{"activation": "squared_relu", "norm_place": "pre", "tie_embeddings": "early", "parallel_block": false, "optimizer": "muon_variant", "warmup_steps": 0}
Each number is 500 + 50 x the weight over its row's rms, rounded and kept within 0 to 999. Layers, rows and columns count from 0. Numbers have three digits each. The size before them is the row's rms in percent of the matrix's.

# down: layer 7 MLP down (transposed), 1024x256, rms 0.0961, rows 597-649, columns 0-127
# up: layer 7 MLP up, 1024x256, rms 0.2, rows 598-649, columns 0-127
down597 097:457442518511533550611601497518542490516508467419567618553601520560485532557612470445469522420487536574519507527505497436496457507516516475488501440445463600484448443508445485490515491517562507539558531550570491569597486483566457557443543491493500475591381537533530500403524477505528512526540540458515442555539515633479541552535441526519439423533551554498520561504557430545528444442588
up598 082:512553554480535475529470542494562474541552494464507395545538530603610529500406487451425546460486472449406547542522534486469502478539516485460480455380472467582466534454550522468430524513459508596472542516409441535559467550411363542502417457544570507566462570473500410419480457450510510502585547481516513523502601419510421474424461513477563473593451497575517485486578495492430481529539
down598 102:496534558433475489449536473499514507517521546499399455506517532516482482540580454560460472533497519438519504584510541472475460567468519518565539541415515548526483395615505454576507519478440483532476529476551503516465489597485460539413459438517476560563570514441512487564497589546426500516566473537552514503405477569503501505575433495437535456461505537510509498451467473512452495445631
up599 104:523553560421464435514516508543485422483481547524501574548457550465546609502483514524502445585484497450502551538591560535374505469551480506519559463474533504467385429389432545555373436435584498535559464451600486467518443551508553535410495567608514494451523519522442515410504510447555564490521500512512529444419485471548520476518548445489574449522534558452454547491552497426522451538485
down599 086:563533432473454496597487460544469529432552517531470553508584511496502581538501513454506462429578526513447594521512571505419442514558506410578643491498438505532548490470566408493493463382542446474526438579501468539486512550465542558443511453535578531534429478482543414509508471479515512562461511431526542565445578433498538509551531426566519488441527518460398508468539496504509504495445
up600 096:604532452493460505540459471491377456447485551507475564560564484477563429486440370430514552454424517500533459572523441420548393568470460444533556568501447594486524439509570515585565487508536535492543477485488474469413458556565400435438530562560454440528534635481515525396599547540498553501445534440554495548488423460573509554377473450481512501562493490503487478536490507593510459566477
down600 086:545485573593495469505426493501495520547424529426430514617525442521558589557455421509577459520433442525424578491475517494491514497541478530498553439481473562516477380485442454524511617544482463488540430442448454487466489523539476505582445525496516498518564488451543565511539513433627496422530484406517448518564413486562500533479490518562533518428415461457501470493581589452528569525561
up601 089:493484488426520480579528473504441549566547443547525462415516497489576471437436466564552532516529496518564492501508561534487483584435534432523563542505506526416501523515540548486434564512467499493495291519492465402452448470486522471507484475398503496424474463484459506480400536525503534586428488620500544545598488475399450512517514490484482450481517378481480499468455419533550486453440
down601 096:468524417505535492522550545557507455458456533555510505507525464472479460489489454421483498539505592519581583490582466529512514565458583420518467511531441553436599508600517482478452565527502524460535467476518498562432525468539514555503521432437557485433486544448488525518499534526483587552533555448521485556503515505546480499533397414462574512628491557555553481570566387600529442534566
up602 093:458501513443542531532505484484539470587538488485468413491500494472507530452562507464476462473549489519473451400559523520399499392517475439463484610511526495614511529636500509587481509559505532430332482477516508528473483603470546548558451502461483478509403558498577519558513545423466460534456553525565460451517448535418446533483474470554482419467534488499520414455441554534465540525531
down602 095:430547462473543513547470517423509570494572449517523538522470461533558585562416512543489443512525562509465596452495561430497431548504429473410500535495568431482487525453440492539523556445577471521632633510468436543573482536379476586492411526553453446432423475487495506480560460557529525452528484520504454472528492527472461496509449447405570493549433487496553474401531568482556548473568
up603 100:515446401438457435491531478517506454552423578467421495501427483407520475524547434562501530565442553581509503422437450417446422423529491466440487487515475429505486431471453450564451555582483443527578401589576548444530537491474546549440415525510500495415453509598487569451490496529606475493517520506479354580482529445447507448531604444426463495518501491514515398405470559566488507477486
down603 093:486418443544417496485526530488443444492526519561480603464471460460533488524410547571439510540465494506532558511462456437522541577533458488621448438453444544529481477382586434472469534492522412570443481551440552556453562472553534560451517576502521416466544503550517539406468481474474526437420476393478499508443500519523433467445519515494469467485511505382539550512445485530469537553452
up604 107:582543439567481390591447544483636459538539542606482471480557515567425415542537566463449499482498493452546430505422546439516488461493512474462440492422593597517518505492522492545576530539471409422516570587406525527497473511588533557505451392593488408498535414486531576523434483563571514513540444585468493494447433458441541470530556464475572573504510460548398490548475523485483613523519
down604 089:522465553412505565437530467579457559422505526545551547468485552567508478473394567493535542548551587616411516465443541466497464510550500553599492522386538500426497490427562536496452513518484538516522573478573534507584562566472512416494498572493431447524594488534492500537524540461585448569512465467516560503517440545474555543473499447513461550478413392484418473558523596460565615481466
up605 101:390451475571594484540485504503499560511500523507524511519505395404554558477457528562491568485559542515490444563548516405497559561488527491507545419520548456547417456459464500460443449413592508573505520562475434560526531497539484578461465532511466474447436482476518482529505487495546365567401387626508494472389489497420439472510517533581601468416491506566540466497532514526467567462490
down605 112:446570526450508461430475512525461463565514466470413501483535468456423454563519536545551442479526546479475460582504517574449511568439467518537579455524490607524523445493505522474423488494460403589472490529519572496510426457464397437484528463488594530520560472622497486489505443542551475557435445555487445514533476471429384502444467541547474532467525543437495415495523537484482464526521
up606 095:551478467562547517451462470559475553530426392521524574503500468554442504442471497470495565494540520551453517401578524566430576507587458449492451493462513496568446527415550457445430564483536490455558500554534517533511520479422554510444516486485489489405602512464433525526486455386493487442411401461540587558493610466457542433534519489469456427462493594442489476621483597498529581500428
down606 101:450481491594490582610492457584493579469491435505477491489446655526525499461442511569560519460552515516440482457505499601565508514513555484442450551473462515549476561558515506583457549450475561530500409574468505531466548435456451544486372495498501446481521430474522455468449468433526528459511486472416491457568488529553447481415516545482481560544473449648560550524528527477485540434419
up607 103:493528582469580518492470647481470530460530482456538468561549464555485393465576483550518510444491522460528482509517472510519534443583539443512496467500488507523475342450526480516555449603495521439583434472535392552545438458467482515451525533424518492534614526559476489482494432477453519446491562453487602526551548499468494510463534497500509519462557440517523408604541586589493498514467
down607 101:484486594512478458464449504507511564437519463506503596563392507624569489422554446520507512488547418544522527508512527534621566405552463509537491496509456416502566557492518528435516517539545440480544517591497454447525413500407500469523548490486557441582546475484500533583536396460499552466387577477441512500572552383445377433454572499604506506520523448499419509486513458455521465477523
up608 102:617559503352541508485505391451424538479564595569458461508446452485537548403493463429616417466545414404502430519569509424509397426573486533524459525531463467530461465498523593421481496503497500437507453574538528432443462582446592515453488519582511540452516483557516475541554536516448529493477474457472460524491529444513605406532554560505546564462484528540455507510519549537473425570485
down608 110:554503418468617563403479528508512444480497492531510543572490472499517483467534537575533503401492465540519506590525536414483535550430494547607469547546510505465500538483573508514517488363520480381564494506514512453548499502588510481457571467544531468462482443611446484531503515525506594408430471526483429531486546522510471443524542457516454505552451449494410540612447486515462516574463
up609 109:493469532492587553549498511550519577554465451569503545488589543474494456470486511483527524434509532488548423487533531613471492502419490445378568449551542493480432534381468587479480460509432449425551497463449546461497588484515512454465477598587573519475479505553500413449568466512612576549474450502511543553576539474477565469487520542569522520613452576420539557521401513545402464567448
down609 100:486599499482448476500575460549469594539465531581496487435586407465510494509460572521522506456469452574458525488592489476477464590447462410454490477489463509413501484494563444509478520518413513591504577482541509463462590494457447529442498508529579480495573529588570483495586490543430561457641495427540569488560581503470532544490488538526536474470506500430536523534492573567449410605431
up610 103:546481455467519620470546543553470482492484422490514537483498592417473500460497478448531552552466471394455532513544482441595421411539494494530540444587367567575411484459519510504516512502451511507532543499450533577589461562531484476547468540498481518495582437545570441464478524471574598460524459456456542496574485504390439475463495500494514624528538463498539567440601554486520494432540
down610 102:433524461550512531476546522597529458421517465473540527429479497449519532468600522545508513516440520442465533489521523506454498522447509490535571516461494511453465469532468573516464519572490446499517504561510506559419486436583557478516518450494407470542599525495502573550396456521519479529488488496553464460411485526431564447543652540599468420495458503521598533495544546440482424449493
up611 099:513539599492469480511533457624397552588600539454486514432562532473529522452536580532515453553435479580532514475519543534411438559506512372470596619463422496551494549498420424466518530477416533434501537526600565534540494529481586501555490471539580486558519520518369515467551578505510520533433491511451534488529500589458426526443540484493578438521531509477499603494498534481428543559560
down611 091:517514460419528455526421411583476487453511561413523438444446471512575532516512505500496519502539488499503504458548512479442440584482546386411477472521500479618624538469504530563488444570526548473624529477449463515619555524465497521557395503563472486474537494418449431593481445449471477524538534462520437497539483503523372475521539511543416513518583537512510498419532436513585492511500
up612 101:545464573506476558595575561469545532475444496525560534458537462515538519534483511538563471472574531571434440626533458475466610456421534490473638476398527553483437532384490515518433541502439506476526454481467573484503620559469441419516483540431399497541414452545469456440555456429436513541456504580555554462478516513490478477434501425489487623519467466485438525497397486522483486556479
down612 088:514443463460536473580481489535542481511438541607464400441460603495520494453558575524509524500570552472547487608652510528608526463528560527519495484449533441485511514542470578444555482473574480507515500453498458471427492488408526421449480500442449423459506556469510514554476539446483513510551506461541435529469410559398612539548568613417525447422475396411628489448515453503587504487416
up613 089:464504498506517425522536579503451608480542479470498480504506425597528530411438545472521537411393437472429494363553483479565513529494452488541573542475507525575592483442431569452562459555447518553590551410410517434472529500489542520486500508516520503467551472426426517491494424592575504433515488496456470409517495513521426574439569510370492466595579439496562588536493468542418499549503
down613 087:513509530476518563600529495505566483499494578491524482476523463485506523503527582450524504534495506475569488463475416578559531608456528550609518458437469494517493615434500476506549533441492474404492507507554506439526517524523482602548503446553456519428557583504546487550525445501501511559507473614466493485323489336513554520556507526520495470439517568480523506556567556501497443508438
up614 094:534501453520520566553611503427496495513461583481485519530575462502524513457526590492617467557491540574530579524437498488563550409430453480443520490550554564476526444442451477641542531445453497481516555491572480493545546463468512379458482441459396457479467470503519425504460534479593498511475464477580498393545495561540470422472518426579418533421537462558574633487601576582517487515523
down614 096:538509546539504505635459410474500445446440498514485593564519540501444551499476535530505472530517581488585544502546494528420468422545528546489476412503506461451460493477483507594524463521567460481497430435561506496586582509463548559444415499456555582449536490493525561464492548459489418606519505512484482497548450446477527507485501510571488470516464542506448474497529474519468523494510
up615 109:501483463550515552479476486516489473476483573548502506469487527480542562543477597430514510429538530503479413502582443474521442512466574359343518555540553547407507553524517533448442502448460475507479418528412575460422412521609523520510488500489568458447489498501540480497581530436522534481522483564381426522510473412505511515455533494448541547554622389418580583425471542566500550564570
down615 107:435524525559593470464554431495457510532502515543535511511458561450500539524499574383384563522543531453561476531430421524491531510406576489455495484508529474560499646562574542489422430542436506414470476568419554484420459477419529493492448564428548462475462447499339407516425519506471551438517496540435477526521477501480491468480480503471481545549527503412451493513531453542499425540434
up616 083:502551431528456441508469503408424521515466549518493488548552496542571557473485487495542519573485537529522509457479472482472557553494445429588485539492515535535427483428413490520499534554509593534532528463508540432508471534446527401493436500542638436497494513507535521481498544547565515501455472467406508481571469440573428552481455570460455529450501513406517516569603535513487512483514
down616 095:501572484461493491499574550505403511471552470525496500547505505481465515461484448529466512551499542422493514381524582438557527462473466509513500527553455498486528512509511493496540563538505439474526472515450429460468580495560507531520456456547574489376444491470551483544533529570577565549420535576499493503442461580467501526460590597450507558499510498457537494568362476584520547542502
up617 087:571451425498443504499405472493479568443527482474490519510439495473593491464460535352409449541459524443511497517525436468460538502467476567482484643547515552457493528543554437487524454531522550477521510526400548567526601486427490456526466493528524449446493551538486560537485483523454578426525551567465520595398576517480438539538540574521454467442452481529376446458522504543446536428456
down617 109:493500507463485402459520552451471530505533531560455496473559457510495634499585491537579487449526528461419547427574535490450472453467472790523531514447460474481519408449511484498553464516546485454532525438514485487484507486567507556543444481508495465558512493465508492477531410474487479528552417556601576531520520453512508492493477494526457531558496589536591572475495519434447458625504
up618 124:502496594487515490449538492591486581483468467524592493396479547413412497449453475564544478510457491422539470566543529499457525486460479445433544551472539558575488624370551462478499545517485479426463484491486558506496434555538517420455481595366483498492571497590520557603532499392526488573513509507510469518477476448499563520449534461500508332461422575525444569547443566418475503505570
down618 101:503483495546499431434526531564565542570525489455525531469475520594581472446511506464525518468473444567439511597502503490565486429537541530501439483515458517420495441544498522438522447535514531555533470430514493514566540537518460454473533453449529417483549472451484502560558427556487550451571387556487541522481551555488476407489489477553313510477471534495529445558479468404509483495440
up619 098:534370443455568471484468485514465544538533421489461460491537483443586450501534534492547595577517564545420449473527488482550476500479547444544498557473537379493483525534574552473516472472473513408492398501549456530476497441446544430469555428533506450514466556471469598513470417452449523514523481509436429470529486503524459482450582447469444526498539558416536373512561477603486493437444
down619 081:600493538430506541525529422433488548552439548488545456459455539519458511456410527434534456478419601542557479506447434436510495577442485330430482480532449511473452574484503416485473449527522455571534483516513477521511600562451576309477510525506512485538448492552567479469569515446485569485493611461506513476522422585560425456563553419468482452513418439559513426546496473554472478479424
up620 094:476515529467481512513549516410538451471492547500555409534476528522549448557520533595487528532501579481452549512501497473486531482500608533406634595594526519538529515545477425465435460547479491576429556404593465515548565487433520492525470556505519485491482536479526500476486603573417413539550468496455475576534569404414421460458493510551494525510530518491439564493556482465583482532468
down620 095:472482498496458521514505435445503476445476443454509531545507547536498483487471399461435472459468599513392483471587415537478549461439425521608538537547465564544531424477487479644480399523519481538441484560443500497567358522464576458501466477408520499504565544453531647532584456577503458549578436551499486595480569523440513397536531523502514407581431482545539523499567429488495454488473
up621 098:434559505516559464487433530390521523617489510559453482451561583520480539532526598566550561387521564464559554488511451546484520517460538396512583535561567533467492503502546530454454573579580597515500482568475486574539615517488483564520501495571539449403437434540481442502591492506519578500470586543432494500463444601565509610427526506486495447575512414479539476501442476496463508475524
down621 097:496454489459494517452513490512539563514428513441430545493530601440589507542448513512513450487509502511419423510496473513548538492541509499395507485460598522517533503495549484430489444498403614507556387487501437512466513509513557507585491488490536480564433443435409445539474408529539568576536458480450523439461473752520483494513481415463510500512527477454484600380480523414493493485479
up622 099:533604642376502651595533509526457418554539530520496514510506526453432485466587502426448581418475552536506580534552444506516567467489516524460526460408528488419471521484405535377405535413455505514517569521524516516534521497466457507608479459488486418522543510433498580519515512457523482484568495536568533435562525566450507413537480436476444471511476504559520552525500533561484587444476
down622 094:528469508508469529583500420403535486475487450453504411474486497532518585463469542420487439572580443464451616485458527504488486482470627549455526486525525552480518558561533458500432540451443528560574479574488557507533477462444536470504566509505526524584487475507489515594493395584473517537476483443483451503523515598509451504499487499446459532531553432555507454563584555403477563507480
up623 112:470524442439394521468547513567468557630472468585523467523516485477492474465575493431573481500448543465465568498473558520398538462507514499553488468486478457453508476620446466559473539468454515469457397438462587479465476570540542517524613559452467593556592420540542395524491464529548489553531561527468611397603566422448501503480480555512463476488513451533505462414453541532481455482444
down623 106:458564482481529483579413524508519512548463500493581571487349475492383523447486521438439452502503568515514374435594527459496519482525479530586575490466439425550604426584493438484489496482535492487551503429457506491448445451590499494457550470497479578544528542490497493471533562548563509496521400550450528394466532360501507539485422432484534499603467519462542436512571509489520421410486
up624 107:506473511551492563463578488453556459564519469541465505566480429534496536429540477482503558455597501550459475482444397509489407495502489381499549541490449603491378580580485461593526553599466548499514545491525481552522583407594500476471493459497549542554441488547547421605398473488490424509568456539459482443592515430525506517498561524536491534547482477468539454440538514406516511423500
down624 091:541588559432418471495532504541437523525454447558503415518475431567423564389587428482355557484606494439494414509527493474481452471524452495510513520472566483481481430508542506460568528502482449534440457417558582434515501493473448488512525420482518569545468446534507478494450521469516444538393542555509535534465520447492547456566478442470435526481521456456613509484427505486457537474480
up625 102:488467540458509441500419538500519556415536479512577543558481455388496493606465518432408447496435468450547407467603466482513544551601540476414493527523457420452478517578499490564481602512494530505571576518585501462554553443468472453481559514473523506595464478463642525489504441530527432518501520517469462611551490367489539487451449570563607532563412589491512543499460462485534525548545
down625 103:463454540453453534461507558494557504534582448514598443542493561527558440515404590545517526593511559485557488548524429515521564526549501478421467510502420511476489464583384532517428605484502506529484472539568479558468563510565585431497595484471421486523495413524525456460467444538509421406435458552445525451520422464491525496448508543474567549568423604539478544472528551477465530517552
up626 115:410470523452490518466549482498488465493505360501482522473467536447502476483484585515553471468545523504483547487422505515578524545513557480497525419412538561378425563465457473502462481484463483595431472527559455536495556495567520398505490538437536448557540460616461503370435498618543558457405437479487550512464546482560611534504568481577625561483460435516433506430574512474465553473530
down626 100:492471421469437488502531479495403500531492539484478511449504418464591469470535539610480485523544462481412554511541498509407557453559440586470500464457521420527462493483572585530462469514425497514527499446529457555519442579417457403557503564436442560546606490528488515512393532532493572420499474509548518476467518544460445597475565464473468482431561462603400501430590519546466554508497
up627 100:404618591567529487513390566527500509515432580506540477498367537541528530483544482490458466467448584566556551564483549512529533446503509454403598522562501536518482617517463492457518423440445568526465475486537500467462493506405552496464465470478496421615472508577559486485582511497553562557483499490483497467517570433487484527523604529504482526475552486502480483561461560617551457468600
down627 112:424438582508510465452498576467521534597579500490477558388454513506551483442480497487484477518576511545645481441504552435488505487439608503483561515569593460492469464495506426493495545462480510513489514512424489454486494522447506499441446456443471489526488546503483514509592510500506502411503415463434479477448477527503536589514484543589476488474588552617581504541423461514428568516562
up628 095:430534432518600534536484457479568537500487518566575513573498433499558474475517482492516507565476473460573434447553390570438504505525474493448565523500472459458553491476424557488454494540486504563576489474450545474456585480519434635585430557468485498444473475506470498526556457509482563516479421477386514448552551712490472537496558471469569533533480568406512480496453576505549516479504
down628 109:469458512450498470409430507494522541436487468496508450426480487513490522459576597503509453567493508512431501503507483469517505462444450469557456533525532497473462475512501489526471544521439456466515523441557506521452477524419470537467505557516484561494485537551589507424549428458480482470544476506446565513507504855493478535494545486531554544532509453499505563466418466542504465602502
up629 105:461534416553565464399456486573464505434611445442532516460398507523523433471422551391436517471463528508553515414451467492463511495448489531436554568497476463463399494546416472515545445500526523475511556472598550521593456524538485584633469628533550474525499537417514528540460585491500531523412496569536554514473471489465556595457559545494598512469482583498505494466593448525576539514427
down629 095:477496501482497480459480453415433476501600475473517419426521519473497478456458464555513462468514434449539489465588459431447542450438430434585540458464536490466486484442491563550479526663511613435519452517476516534532426548489510440481471566501494489545515379515607449465509514505467606524514515549577489578480453475447464547491573630494539550510532509487552488423459455433535490502482
up630 088:521414522473481430399420506563489504451375512494453499454502493555515456532520573471619591533499535542546451514557510444497529520374521435507492472455521491492480502516531502493473491476531540496494506542443535437494503460511481523536562467597373347455459447545413471574557477520608519465535471554569455490482426517482556438560475504544491532500555474514561503462442457535518455443507
down630 118:514488479549580521445568521499490479540556544480501480477529447452479461405514539598465476578482559514499552464479469490508438466521409489492513496607521377467538469511461545525505449466498449476483515585402459532520415452514410535560469515518465463488466471508458460481488435501435435493535475458454512391447514444500480514457584483474526538508456419571514536551576497568566429569526
up631 096:522549574512642466518473472470515553567471459482473488416464470518493446398538479477540471587498456483470507593496518488464603571517464593514521510510433494466384529480513491503494544470569501470539582488515478486588606565454520515481485467482526525486513534587512494481506568479571510537523485464492489476504450451481521591461429442521421525481556543439434544526479410445524556375506
down631 098:502535474592485580544438479482509612597444576404569429482491512456539491508460455453494470436550534520547470414502496574583564571415472399530419384509490507556541593538521475555534509550505527393510476440394542461516576462513476481454479518495462550418501571494525489483441558472536491464538509473489542455468451496541440586449443471458594512522499474536517546516468522559474573572454
up632 094:462508504578534485500503469536484481418508421511465579502492593442512610440510591512548476455598483534531596512536499473515571435475529408558510490546518513429475484458525452576450482506562556448528402528552541488449546462533566463466542465528456419423506539507457526504387447434450554462517388458498415458539609507485478542506512486501462522554476577509532528501528435434498472437450
down632 108:472529485481552489433482445539527463506400533484473518464502660491545500540487561547544519499539472482494573533561478581500577474543524375506551503459531491461543552561501458556561458553392442482445516537558518516447476466537471512438555473492511406424447558623377474490494483476549563467441490448511503468523496391441501485541527461459567477571572502469562423466556491444592468507483
up633 090:462517551503458423478470519529488568453501524501439368582505531541484496455497405506494510588527466502474503381470483506547508563469491444476540544463405470529494537520504480564466568597518457483504528497513552542506498440452441541530468505593531474501505547529449512463530479524529461528473519525536451491594477434609520593542482444555479447525559558601503496622539480500458489501552
down633 092:466465478559447477615489583513517511546581499465405523668547670507468496498441506473580537546504453464482473476444527427520484624497502479484543503530477469501538545591464413438493516390504500455455497524520511486499563550508485534516513450633529523478529473580474511524569530443513477472576508590477514543577444412459512467567479518503583527558603472535480507500569511463489448453508
up634 089:431509495496530586521509489470519582558400445466454441549412587520554513415497504523557626645518450590558520424507522400551518560497492573575502468606549443450478475479583554587493533571569486428550515472548518553521527531518514490455583478524494488431439503605607586507498390586499553647437465548466420482469454520586524451548480473552444454516432522589531468366503455486454498494447
down634 104:552484541589576529527457521440581538488451488511520529572534507409546426528504483517514501522465513490478487425519553365567511473477508561513550485550517545475432491479533502421587489465569477453491387386561543537549555533447491598518638444604540487519532554453569516454573404465552526473480436427519575506510498513415445511513453560493506465531565520438557594418457478378503494504504
up635 089:566570493399480438573515534454495464595533476459448500409651544533613549468511408612550437500416544475510497525470476467550525471442482453525531467535508537455527544544518522494398434503538566442527454415487483438499474460646430511510550531475564402526524499547373471513492472450445483483568573542525525435518529473555455482518448528533523409474516535511517477494479536509585481503475
down635 088:495566413476475473467615513523493515520570461572522599517517455554446510512521453473673477492478506454440569508450474523438442495458519499417485503493502527415544526469559498520499508510540524468431546465454519522419561469507526545505476481533447519550475528494444427562540540498478582446432509478492577427413445556470487569578437521514520547462529460534471524487464482500449399518478
up636 098:419439433485468520508429496544496594526543554512521498461548576554481518471490474446516518649450378559533512548540471435469510508512431433539486379467518504554471451577656554547556509503453527434477477507580529541471452528550459498442515515495525452514573507537585483510553501487536536462474468460485536451515511466539573477547498550579480457514421491561462554462554489457466640540572
down636 101:469523530492536590450441423407474469517550532538552438534471534501518532497455455530468462591475442464489435550508543490498549479473546432504509528446412507528465493438545528504515454575463481505416601397432508555474474520492410442455574422545494488537485466439475583599592468479476453584495480506561451410503471552457537505642549567517546482623565532451464466548549478520542584531472
up637 111:528506588475480434479464507471502477508478456464501377497509471590494517485515495575490460477532538404522451536570523399513517507505589575490499574434447484390524474542423525484493569582581582523542484504522424558461463552426563503577451586506419551492560599489488415465502558483535420575474554497435511502507559489579479493436485471461468525442532533535535554512580515508541495541541
down637 093:474563425581439484470464372440503508488510494524543531461484478564496570470548456472510547365574521522466509457453518523528486587521604474514435547446456429573532504450520569423463542528568515503562480470513469438417548483539479485505523481559492500490512546489440505632522410527477529470448536497498494497555489469493495439414506446434481498496503502504373459421428407571487548476526
up638 109:489583573531475456494628532470525441529530466483473554489439469507454387494556409539471506524438420572535532475477494501479477473602480573399583462493567498420541512436474406447546487539491475544505450539527549530603585497577422432463493511606531451475586522541556566576504510479485530533460445479505552573462485490508568500411496459472536470452527564546559551406481506390492480423556
down638 106:569506617444506510591430445498498523443458579564529559426523382531429538593504520546467492476445551576508527525482539484494459498519544453443529511493523513390454416551509409502488583483440463593433433499456447448505448487577449469395505562413504486522519508457546517512521572552472571478599565570480446565510516479528615481537434431457511488489493500525525549493610580552569422578571
up639 109:542443495499465467472496541521470468499511506583470478532528431515558448518418479458562474545399492460474513499428606567471581599538410537521383486461467358491408478585530475488537485481535520439442466461474599506476535496548416478483465455523454445497412501588588538526625510570423549531598615530492586460534482495514515477505502527530558429509555526569461603497436585487464500519502
down639 100:547497408466487508480427440470510465395474463444560480477606503597547432477472574508471429434550588447432574445462522499391465536513439452531563509471529415500530470541473408499501493501521498508496447471604527543479495677440516459505522475533486558530400477473503489494520471486434547447530577484495523574465543456502514477512481570466586434523477564582467436469497384527481480519396
up640 096:418516462432434546409396498455498579495493544493487466425424496453501483480495515502474495560415526556504599594443553427475503472560529467523539594568554394503520529471431549514431422604524498520591545516524526516457556438418472440507568545399565481553471542506582504521556491457511490585445562382495435476484540500579493501517507427459497503483482445477441557507537485514568502446569
down640 092:519476438501471479483453528503565528514464501579526551483485584468471470514541553515555558441515570495495552556449507562398507526533467477497447437612456593624496535530517520495507560494489446472561421554486521402468471565536644466550529451432515549565563507488530566469543514592467559421420507545481484515520524485455406544562513477497486549565529483557506564512552533454434605481507
up641 097:528445347559438493464584422527598412503581467481491485598496526590477463437514595442571435434501527545525505475462591478514535503519528449523503465469570563479479564377492462592556396568538502487541455516517457458472504457631541518512530370475510523533553487495514523480495470639507508437481477490415475492457506556523508420492475484511594521542444515477467451490407503500480507556494
down641 094:593534464501480524541554495428495479563530569463519557521498441450488527455532413527554508462533449512482460483589503451405529504564441474512490454472532509520415514483580538469404492551538590374477537520551484497475539444449458457484470531466540551449489514515435501448528503377579480400517556550424508622530483501479571555556534458452482523421542458585412505468536507451499442451576
up642 101:451455593471482523543499583548451489553498488498403495459528461546502540511548532583465482509561478540557555457545563469514502461511443470548519471534559503566588462517442457430517477507443534532635492447567500442520541592527552505572472517467434546505448475450538504534578424480456506527532590419494523566607493350506554491495517555409418427553516502472500544458519440516530471422464
down642 098:426478506499454528476554497552450526491513490534541495466483584438596484458482566443566489550478419495512555432444531444453500419552473535581480572605506500505467559438512561422545461494414494574445509543509480560375430580510525499477529385492505464486489505523487456462481457499504555468498527556608396515447565529582511514491493515513528511530475477491424423465489509467505485402473
up643 108:528522511504470471472508531417477556559524534439527451477501552539416556516531468570479476437593482507489461467579528509527536431535497529505492461512549511485527425533458501409394531497517462506447468441547611558521489468538468433464614497468487462450453594474508454461458515471517564542490465532425449547530391424533504451514515509496520476501539469383541515607529448541479540490588
down643 097:550441385467582455539568418445436501559563442588582509459490512476523513453617484440445461415508546491479480537500431476481457445474431445540513529535407571485597467493467561502440497495511593547484453442479502549539474444519511410522520505545455542596522499537483411495558500519445493447503472608517537541493443581453486517540510516498494502481497510570373530459504495538487560520486
up644 105:478513466520646453432464411602591461462499540504546526467402561513544435486558457513529498537506462420463473407497515545492528522423434525455505524532447472486572570465485495500472484567510576475506415458456506404555529618557513470494514495582501492528522522584375451460585635462536564504368442427493513547501557514554550487503503549558461489490497481498438435551556632500498524469403
down644 090:473509433501473499448450383473492431462419518601448526507548490482517527500556477434541441531522545497451561566488603475567536537569391480515600632548436464515436619374481508527468568524431486556542463479485469496538499581529582499513460446546442560344439453535510502491472433431533534505465485554527530566477580574495490474605534526476486395491529464456480576549565454493466479403505
up645 103:507504493488447507593462503477463541492474498507403557510514452518453492489447419520593535454537525452634490538469463483527525498533574524509547525470461494521497521494400487605444501574461538471475415548554557407520546579469453494521486407451456493518569532454543465515404468451545563495597585492510533538582485415441488423470481561552542467492461478493527530488593470498484526512439
down645 089:429553472578446504434513462422468585496560550540433486535508448520511521484412452472454496478456476503476487416426449473572538486567583446520439544552525579454466473504541564476467520539578502529584533466428518463469524493472545574499582489448520494428505434472507484526463558509609602529495439495493518572499454452411493544625526529493463449495528495451485434523553537497445483489502
up646 109:555465428514500537442441422632436460447580521532529462618451590484551455499593417525461460565500527491606455445499521535399519497561350484484510453533416550513468494494491535528463553545446522521534464512515414525532440453511416404528441487467482444520461457419491497496535449485464505498442438447586419448482507458581477489432562545556597573563578448455489503517525535545484416599515
down646 096:527569548561446487406488542553506565553461524432499402516505536539606564568620457491445371511436497520563523511538466445541499414543561543498579545550499560441564469546520595454434571551413536412471489519412485458476561519533508449492506494478461530433471477452598501606583523455568506422583518485472508507547432593438452448548527574592433513466471519381493489476492492466611410506515
up647 092:505534476549450490512435506483502480554422533512528496458467482534447418488538523553523474547476489628420513467590486493517446516493426442457551452480557429541524556498520600527554439506476484508517466535511555490579521513452587493467511517505505473446569468504485481461467519493477559471426617560590443540508510595407597513567410460505432503375524460455472434488458578589457525501537
down647 098:560548515570547481389446528535578557568468463642475470556538470541522466486552439591424499494585551501549476527514510511505391520548523521490474525575550484495502495514510463474488599535500546403597526482456493506453475399470510524505523548477505468474479527481504523437550469552546484573444482518422494545464461472584551520463532429480392514578471487549474472463462554402571591468569
up648 103:435569484419535499488586427535532455417522467446468492484516463624505511637559599443509485517477503508563539521493508510457512557454500491444437558569489468481484519564588539476553579364519566527470453508548439430494548549607435557499489654539512451499480515452527443549484586475492497531465546562538473490505416492501500512479512505500458412549486423466554507529481533453539455567584
down648 093:429534465489489528458500445486479478464509464478480496559568427450474465484534579540502455480464388512563441491453418526461486518473520520487495531544433438555563505605516460494533527527472465511440534451563530381489515457456569518481465493453597495524417583458459466568485483482532471563513501579568483411472462425549468537484513545569456442489454597532595511431455503544476517562437
up649 095:493535548416535497534543462480499579521466537531564501502586552517496444512596473532460446446501499573535483570556535438480555460526411490495521507443442433505501439502571516484510546592457509489543485492490587531491582469471519515546605463508489409483523559426509526436524463502603417526455493533515505490521501549568470465445399604499519510452561517537533454566460560487483544466479
down649 096:520460483480442493635560488481595499498526451423532523536542520476476460510597438495443486477534484448631538524454498501468434516478473481509590389475555486483458457514562554529498537496392533443466461518524578430520488506534496549507482465500560562624465627506443397450543501507434562603462521525556504509476495591502437422542444570521593545446546477460509494617520487529496552533429